{
  "num_hidden_layers": 11,
  "hidden_size": 448,
  "num_attention_heads": 7,
  "num_key_value_heads": 7,
  "head_dim": 64,
  "intermediate_size": 2688,
  "vocab_size": 2048,
  "hidden_act": "swiglu",
  "norm": "rmsnorm",
  "norm_place": "pre",
  "norm_eps": 1e-05,
  "positions": "rope",
  "rope_theta": 1000000.0,
  "rope_fraction": 0.5,
  "qk_norm": false,
  "attn_scale": 0.125,
  "bias": "none",
  "tie_word_embeddings": false,
  "parallel_block": false,
  "init": "uniform",
  "init_std_qkv": 0.0168,
  "init_std_o": 0.0168,
  "init_std_up": 0.0168,
  "init_std_down": 0.0,
  "init_mimetic": 0.7,
  "optimizer": "cautious_adamw",
  "learning_rate": 0.000932,
  "beta1": 0.9,
  "beta2": 0.99,
  "weight_decay": 0.0,
  "lr_head": 0.00445,
  "warmup_steps": 488,
  "schedule": "wsd",
  "decay_fraction": 1.0,
  "decay_shape": "linear",
  "final_lr_fraction": 0.05,
  "batch_tokens": 131072,
  "max_seq_len": 2048,
  "doc_mask": true,
  "train_tokens": 901300000,
  "max_steps": 6877,
  "dataset": "wikipedia_en"
}
Each number is 500 + 50 x the weight over its row's rms, rounded and kept within 0 to 999. Layers, rows and columns count from 0. Numbers have three digits each. The size before them is the row's rms in percent of the matrix's.

# gate: layer 6 MLP gate, 2688x448, rms 0.0483, rows 1478-1496, columns 336-447
# up: layer 6 MLP up, 2688x448, rms 0.0468, rows 1478-1496, columns 336-447
# down: layer 6 MLP down (transposed), 2688x448, rms 0.042, rows 1478-1495, columns 336-447
gate1478 091:532539501454463450527564550520595572515521448519532448407561547458458484480424564494481542480534567568478490460539547522541535570513491526487460433499477484567486535487565545486449497437478494565487525534550569513471547490505445523520516465462558493472512538486496422586534416511462521549456507579406510491431498541580529615415472542457
up1478 087:482465482498520542535505569500443403553538488562477377441551490584554449563404500507540491440579477563531528640473506411479561594582509539529555498477436468470470525499398523476476445356500391532534471540332450490507501523509456423562540490522520457492538562560454572527467478568455456394549416496511519638420579476405487485541571504482
down1478 088:530516504534464451446501481530477508516398487401497618523490406413497562486509512491529466608440506453509498400550547529523378485448459550577430648424618466523476505571499508419425522582481549507515577520521486502495494495514595540479405547494475537516420457432455565483468513534622508498481420448492531507465511525507490518499435404459
gate1479 112:471454566434511469467440423483545548540526505419498552434550497585483471540537476503558589529391517450474448456520369445502507518465488481513436495452491552498547539495546496465397599554440520580445517439479497560474504461570429430548473494472520528474422448514543419470537542425407485537493505486522448500497545530546590503470506483483
up1479 102:529509495482548558438480520499458530420494480462565462438540572542534408470511482404540500497427453590581560541497554580583579503582528522477568539473565492528493487468511424540505534522506411400401594510559498471553496508513416473588544430428430499440462340458430488472491443515550598541514462509460506401524458553527503570475563495450
down1479 105:452554464387514477556440575458499375456570575482496509472486485530515417456485461522428468489444423543389560358452479460488553525529484590545463533546494499441495449506566596498432473529540440525532558491367471456463446453470556500504457487452418433454634465522456477446457490519545569500545453522421543571511531389451399510429472405471
gate1480 092:596603440509549547545558497597443483519555617402558442574495484501562500497486407477490449504552451452487479519481553457478464488399499545397466539413508468465563507437503550566520528573461635445469550494490417460377591476523441490530505480464538480456579479563519474505485512442500453511485560527450474368551459521528456473491548532505
up1480 092:444471500500452445569546538517486527490470472517502439438518515534486539478497468459502577493440532550509583455465449424573506515548499538593634485557551555520534551553482468454453439485567420501451639582474537493542478474468512497475467508520568512586520457503475524547557431485336551474413480525522541517494644437560495473524500398432
down1480 088:493446541544477496493489563560485579415605550567430540530518445398602582517465525521411456496518494520401505426437564452506503401552472495529556486510553530471562470547488461487550477499498428521521492528484459594534551583493502497546510451491489427469592558627511488498453468547575480423506563537456510408445510554545497505479544492478
gate1481 086:508484550541506400429436525478530493495554554536479501452534491447490534525470523605516455533487525482441561557454513406511458506518559521567604485457547534520577512474463554491488470530564530599495501480463472475503522540419409510441422564425445433571540428373520486486470450588373500556464439679496528542570527534603546456510514535537
up1481 092:493474568602488509537521477546506563650533608465568523531531579570417420550562471555557485544560443521454509573574470411481516536498427534509524405495556394439597457518494576493429321410485436421485425539556491509410474480502525417476489618530426456471474525570498564490571484459456475588528500500499486575565482459519564512414490543585
down1481 099:534467524460627518510567488540530499495510450494549538578577510531489403462550528517527453493510501596478460574555511469518391516515570505482533496511566440496525445538497507540407423522463513448554515479506535545529480417497574455572576506559569547455440443519520517505495468486515446523589531469512600491444518434500474516491456520424
gate1482 110:437531522451568412485490457536508596467510575558490465457512480424554457508429536528396510525534452554505512487482465485467444553474553471564513521478515470571472501539454422499439537459490574506560410477508548541475459512516515536424373540518518509536536438475528468496496460431551436473467573565526494545454500586580485486573557470605
up1482 111:415485573511541595472460450554479468492481496533486577527467490498458469560548443536485505396506499528464490496534515498504492548510499561419505571542501429450513449502638450453591557562535475573523502498536523532514547557577518535505479562470400584595426483580437487498509527412433576552538471558493527497452501581476481571460598614526
down1482 108:510485464363463500496469489486427487456486467439506474542498457510526542482557445574596322405458532565578526472527491437511502474458554485552459544544483355407519488454563470599463540510503496480465452586459527520436460594505323465613567483484476547429385544552455411505497480473530466477469530574510554573500516527522531473490502513461
gate1483 101:548477493542583478420470535498442589553571529391477451547501437519515538505485524611595473466490481505553503548486470502476348488472496501443514503482478546561602547524469555578426496572558568473576506509448470504449510529446432516502443455507547483478444553536556494551531440603434445536468394577552489544556553592494491523467385496475
up1483 101:521429553590529444493420458542482446533482518465490542482449513533431536441475479569579527423563509538503559510626561464515474553480480459502513516539475560514618544388466425445589380509472509497492567471532446499541530542556439521544525544482452494490478534558527495417485526523534499577495489525448343486510553472512482463494456419401
down1483 099:577552547473337513446485443490464532496480328546451458489492533385575490563501477509448508495411455587440492404488479594428567504496507479554447460565448557534562492525517478523536448535434449502409542465491508498552487494516458549443477570558580499597434490433469465428533546470585493518430576570489556523478374456528573503521472523497
gate1484 085:472543567622523550506402509558438432341533486592476542486484461495364511545443619513562585490522403523469450564474530496519507550504470491495518465585493429573589630468501452476553541540607503518622480537487490511534570537535499459432434566452475504494422548507453478490470464428545497471450459530528416516469508520450482407513533599452
up1484 083:428500465459468522518399532534571486492545508499442463449497490430523523416525519489472562528453466541591441593441521507561490533526557498500490599472513475578568616516531434485511519571509538553493521551527553481463515367543527536538487498480487545422505481494533518448486400561503506444454476516479544534552516585505523556516449567495
down1484 088:490534427541494622547498562565549452443536464476424568508544578458428528471525495538529468610540537525472612486490530490454508541508561453554497458439499498449603556553475414535529535476390544499533594481431505518528525467608528446466495475467545444488432568483523474479509470410466542458541511448535547478526560463458510523451554555328
gate1485 115:443462473425542470400469590494515436584617561514534462545442482615473531498475502449590521471531532487537496545466491488503522485452478538536523551571432566491507465505606497477479498548546494569500562487595459513531465458522502488574509466552520464540544572449467459557431497592409510539498491406525513481488449523609535583476450520457
up1485 109:501580546550444480458441497536494511471554504490517489430428518567539463530479471567527547492491506543500455504449484532488511504572488529419449458467486479528511449480507436438529482528676519534459566535454583456479563472503481497529508464578558456512514500549396494523583449521584596392489436494445579551511534489570590565586513493505
down1485 111:441462436476537553490438549385508495499444472439497473416519511477507533482522537458443454547519534459514527501549573464451475559558538441537391488511557461477462478584596526563493571500472523523483537519503439533436552519569594429525427461515540421593642536498403489520537516464538433470534504539466466546489542562536490484518570502552
gate1486 098:516547508509458556590544531527545486354525509513545427438616466444514517430405581563486424634557515549411577591459556419454514488416435467468475532492485444574515533430445511489584483530430495467472422479451539485462543521477444550481452392540541435509500572454415403515452507495507523561453547517470505506589420509525460477412444481435
up1486 101:500498456516510465552477534479570595515489478546448554466460491494535469480454595494440510536514497598482541432433471417549492450483534555535491527547439460575543454452561473495485498524602493498552554566467439482585538485472515541524494516534456409514570448471564431509513494589476514459423586460502497536418592470530393402518440516445
down1486 103:544504455565440468465458545471499522401469579589475456477554411531508513426418510562493380472602507451491493528438488525522536469589411524539477563421515539524507498511508562434471504483572469512566507598572501450597453511353485446454514568542412487530511546533562524459526417536527518429391518538525506444457542402474407418521505488451
gate1487 106:570541500544499539466419453517510387462548522479523514465570441536509498464484423500571469601574552561473490533497467439475580502508441490481432456566448424427520470488420530423538480515523449538462539480521532465500561530417459590431490460442527484497488426493477445570381577565463500519435521506519504480507474508509418422519490527529
up1487 099:430498452538447510481435501442569391470560453484450434554517498468451451442503480511591569528550504584483513536466428545574588456537472445450550523474490490476456510457444565491494476528560473560503542475497555480525486542471447523511572457481534408591561527490546518546422489509544498501490521463472528522543453471470530488565497575458
down1487 101:505463526561628497525474445460413524458515567511532523463472455465588606579444497453439419415468477476542535539530517482407417510446472548459514509478554551532498479442520481467440522598426547538547498481505537570483435531453480463447493460517518489523499531492550596552501436426496546446434466620420535496461481464553484471496419474458
gate1488 119:473483408544461509423522533525557525477461512496448453487373494513473505448506509597541509505479520419512361447520506534461458528474549465515436473559508512512450504525557467552570558502570576498451435472434458539465507482502456601452550491516579545600475503478461520451574584553547449498468443531461595479534519532502435491437529473581
up1488 109:432520526492512524464487546605487480537549529503492552515535471482498476507562466564417408471473503498551402522452442539568445472450512519550488452422446523539465512457550491605451477522584545564563481476577455524456509456469484474547464475485378461409265586537529509486501535520588493506532379497480510452485465479459553446551503445380
down1488 106:545511466428423504471503521551554479538466514422475515432473500547575497504488578454462555588486495519521478505637496434558573599410469395542552495493462547501558481558520526481437608508527532549488489501457567588456454488398468418494560460425487483530557438443438439603500426456466476497489532521564462517496485584482486576475492508414
gate1489 102:539488593477470479454481466574442445526497480471556570453482489465539510529476498468590429636529457566508470551510567496470468541441475506616411524515494472413446509485501491405448432512531505466483506434560596470399524607418471531494475419458470482540643449465542479526470409589571533476506479495416445416496598454590472394512413456550
up1489 101:474387513515482494425482551551498546521503555485527516540477500482550563564494552599597488564391480529400489528598555593496468433540511474543525420458514484549509522492469549456524489526471463544567489456539529441528548583405513580443610523587506499470426509434483461482535592375477481496443479537505380626536506409483479413510397471466
down1489 099:354565530474471501423535476456419529522472444483433462530556441525525447456516478497522519476473517379493477557535525496543584414597595517530423514599510519472426510493586466490588496521430478533410509484476476428480575472480432487464441526508469544535507474498457495518503465498487432526470480459526533452663555539487526535566541487579
gate1490 095:533517496534484504460534513469521499437416557437487497412465480525568477436419475585650547443522467564372577497504470561498390512552466573480528467500513496533450511497477528501489474522568512631467457456442567552493482493436390425512477521492509484616518589440441531583465585508563494488483506585481362446565472477473482517593519491507
up1490 099:506528507586500531395465565510368437500399456520442536484474547501490591505443543486585562516492541450468571547450487539547427516494487488502527467495525543479473570533326547511539465470458548505494385483444428513441525509491482601508523521427589505610462504508470492440483497504567484575538559625434437466631546480447476510678526443538
down1490 093:476535430507447470549563466509531505494472497538463515448471550583379477409496401493429402561464479524580471491414536456522494498486394544599558517550479394504492480501532463633530497478525400545534419504517532491523532433509465557563481492540523525484424498520541543444514541427510505533487552479500594482513479495532440478434443553500
gate1491 113:528464508508520391399523504519490517509429540485523471420533539449429590544488510544558511540472573492465558504576556481462454495415509574509538622550521521613566522509471472461442497595580451518501506488513499417538498492487542586564472471505505525598499589410454456552486491600462500641497551534452503508487523482678520457424446462449
up1491 113:483453487545481431478474552530456569502484438468510467483548548559532552518521614440481487378523485481517505493534369473509612452535435558393541447456578514521507520466488522496588500541457532486521567522566537476506590519480526398496493468571533498524576539537551441443431557462492541500503502499580482517409531468505417387486479487519
down1491 115:563494504617439477517454496569527502551518490488373575556475559546393508491487472554477535560395510459579468571472439467476469433514539495519438452437513572573455500514530499454505524504552513451513416447532563456479548502516456394502467452493448619461508543523496501516585560469514569518516570499464494546453478629454504576487484525445
gate1492 076:642491415491470529516468532417552467498420457590510540551571463490443590504532541477576520475497479429465470525584487518460467435404457481472384516529452474477439537574498562517553498555475558518471436493392477530435512466386559508434581472458518515540516574531445541441457554499561488413479444462515438489543536521515444394555506556476
up1492 081:432529589461443461537484458517516513471500536500576469465446483488579476437422547497478475529422487505585588453477510455597544512588492465511709543496604553541508470492527531482496569485505490495513480533505481411489454375497462547538499476490486531576508407502465438523559475513452519622476475487489440576480499558447603547482527507527
down1492 068:549458417568587481443375459490522472468455474492462483460499520437473559496502420436550443462493515556461491441444480538474413396511488405462341477463494539504526566498510555446592431505467489451485508497493389486460525531478485582519420484439535474482479493449427552506423489474579534461510476475460544625497516513528442474464502531479
gate1493 102:538551400578536415469497511468540535450445565558459482479553479494427538514418486419533522528531587532485455449511573499572532534569523512433470465461460536411476559428518563594447478596461600561522512489498578527466561520502522475421575563483486543566416534551518543513477515533518478446512485529507426498538424485494476451582537518468
up1493 105:492463377477495534551480535578511511500454464587536462480493524460503567462516516459585473470530508489495511606622473502512421403473483527551513503441459553480537552421476435499562507514506423440480424514498495472482474438554449595520488600443479542559470542536524562526555498539476502494495402518518506509544408413534487462565538490531
down1493 113:446537515462557521581509504565468462491552476468465466460534555495485546555479488442579575460514502488436500558469420500410500471448586583638488454501435458483560535492484509450513559508428405491361484469522514484512559511554395520551490572551507538584467543502454511546580540463444486510450457503524520502460521497463550454460461544491
gate1494 108:473517478473529444466475438528488411541551497518575450470536581452422422492506483539454520555408485462539535485560514441415462494460506564509535488491439424483478534482500521521441636562527541557424501437489488545459510444422426553402485405524420482414590502488476442419554482601540463511496417473382435384553480498530608501414492537499
up1494 107:578428444545418585479442518486504518497493476560459445499457513459499387570486573532456408684483587492456457502554620568480527485530512380503445434489540526534369533411435448486489457443439541530446513533484541469370505486519436520500449450553529555536483538474447453477575541577497539483554553512492439437519403523528470494425524494569
down1494 106:489536472528579564532393544526550482500509393572441466572469497567585498558471520495547549550570518472584485454536455544531533513463533543561490508420503455488556553525534436413545486460513609480512428530596543480520542496470505441510446527518551440571466523484503455539467582541436530500586480558469565450382580491604480467433547489495
gate1495 100:533510502488520519537504503542548496421515517572433541453536494424504451470429431579468500492495558526539448322500583531471567447496538477503583460546479509534540556498577451471491581444551421501568519402611515415453390497434492518533509483496553443523514441503456457524541561538476499609494598489502425484469424531535637452435448465498
up1495 099:611535504501546515565505479514585476480536492539453538446522464470493426488462487508492526560525510449504488499579568468361484506407481515619416486516497506404443508443478497518481497545520611518516441474506428419390552475474494548443493518496523612482498562441548494403456543455567496475482497498450536462516454518440528498555505463526
down1495 101:522456436476561449615503531472483567514507506548484600479463596519566451466487506530578523482530501478532469428451522511464512504472497449573443546501592471482411534506504476563457478516465456468505545451431552452421510519535518530528530555518503485522523478541510508516521669451518558631463455460440597491555528581508464492521424474552
gate1496 100:503427497488517463397556475553468513465511597405480539329425494540519444510391504468588457499523472567450445632492540426461411486514535590526520619483414452482448526413511537430512481511507565423514435441457469437419445476482439486501491501512539491499478433435451542525519424518519454426510428562453512451520529547486511545609414492514
up1496 098:516527600511470452491542472587472502452532490502543415466399497454518366528550553437469483529485409575475514524445464527571444446610501483566500428472509462544330442401448489511544520480486507437515478470514519463506464452549448471416539445492420546533527439536504556548485468478447475545490562549513434501523542543407459468554536522484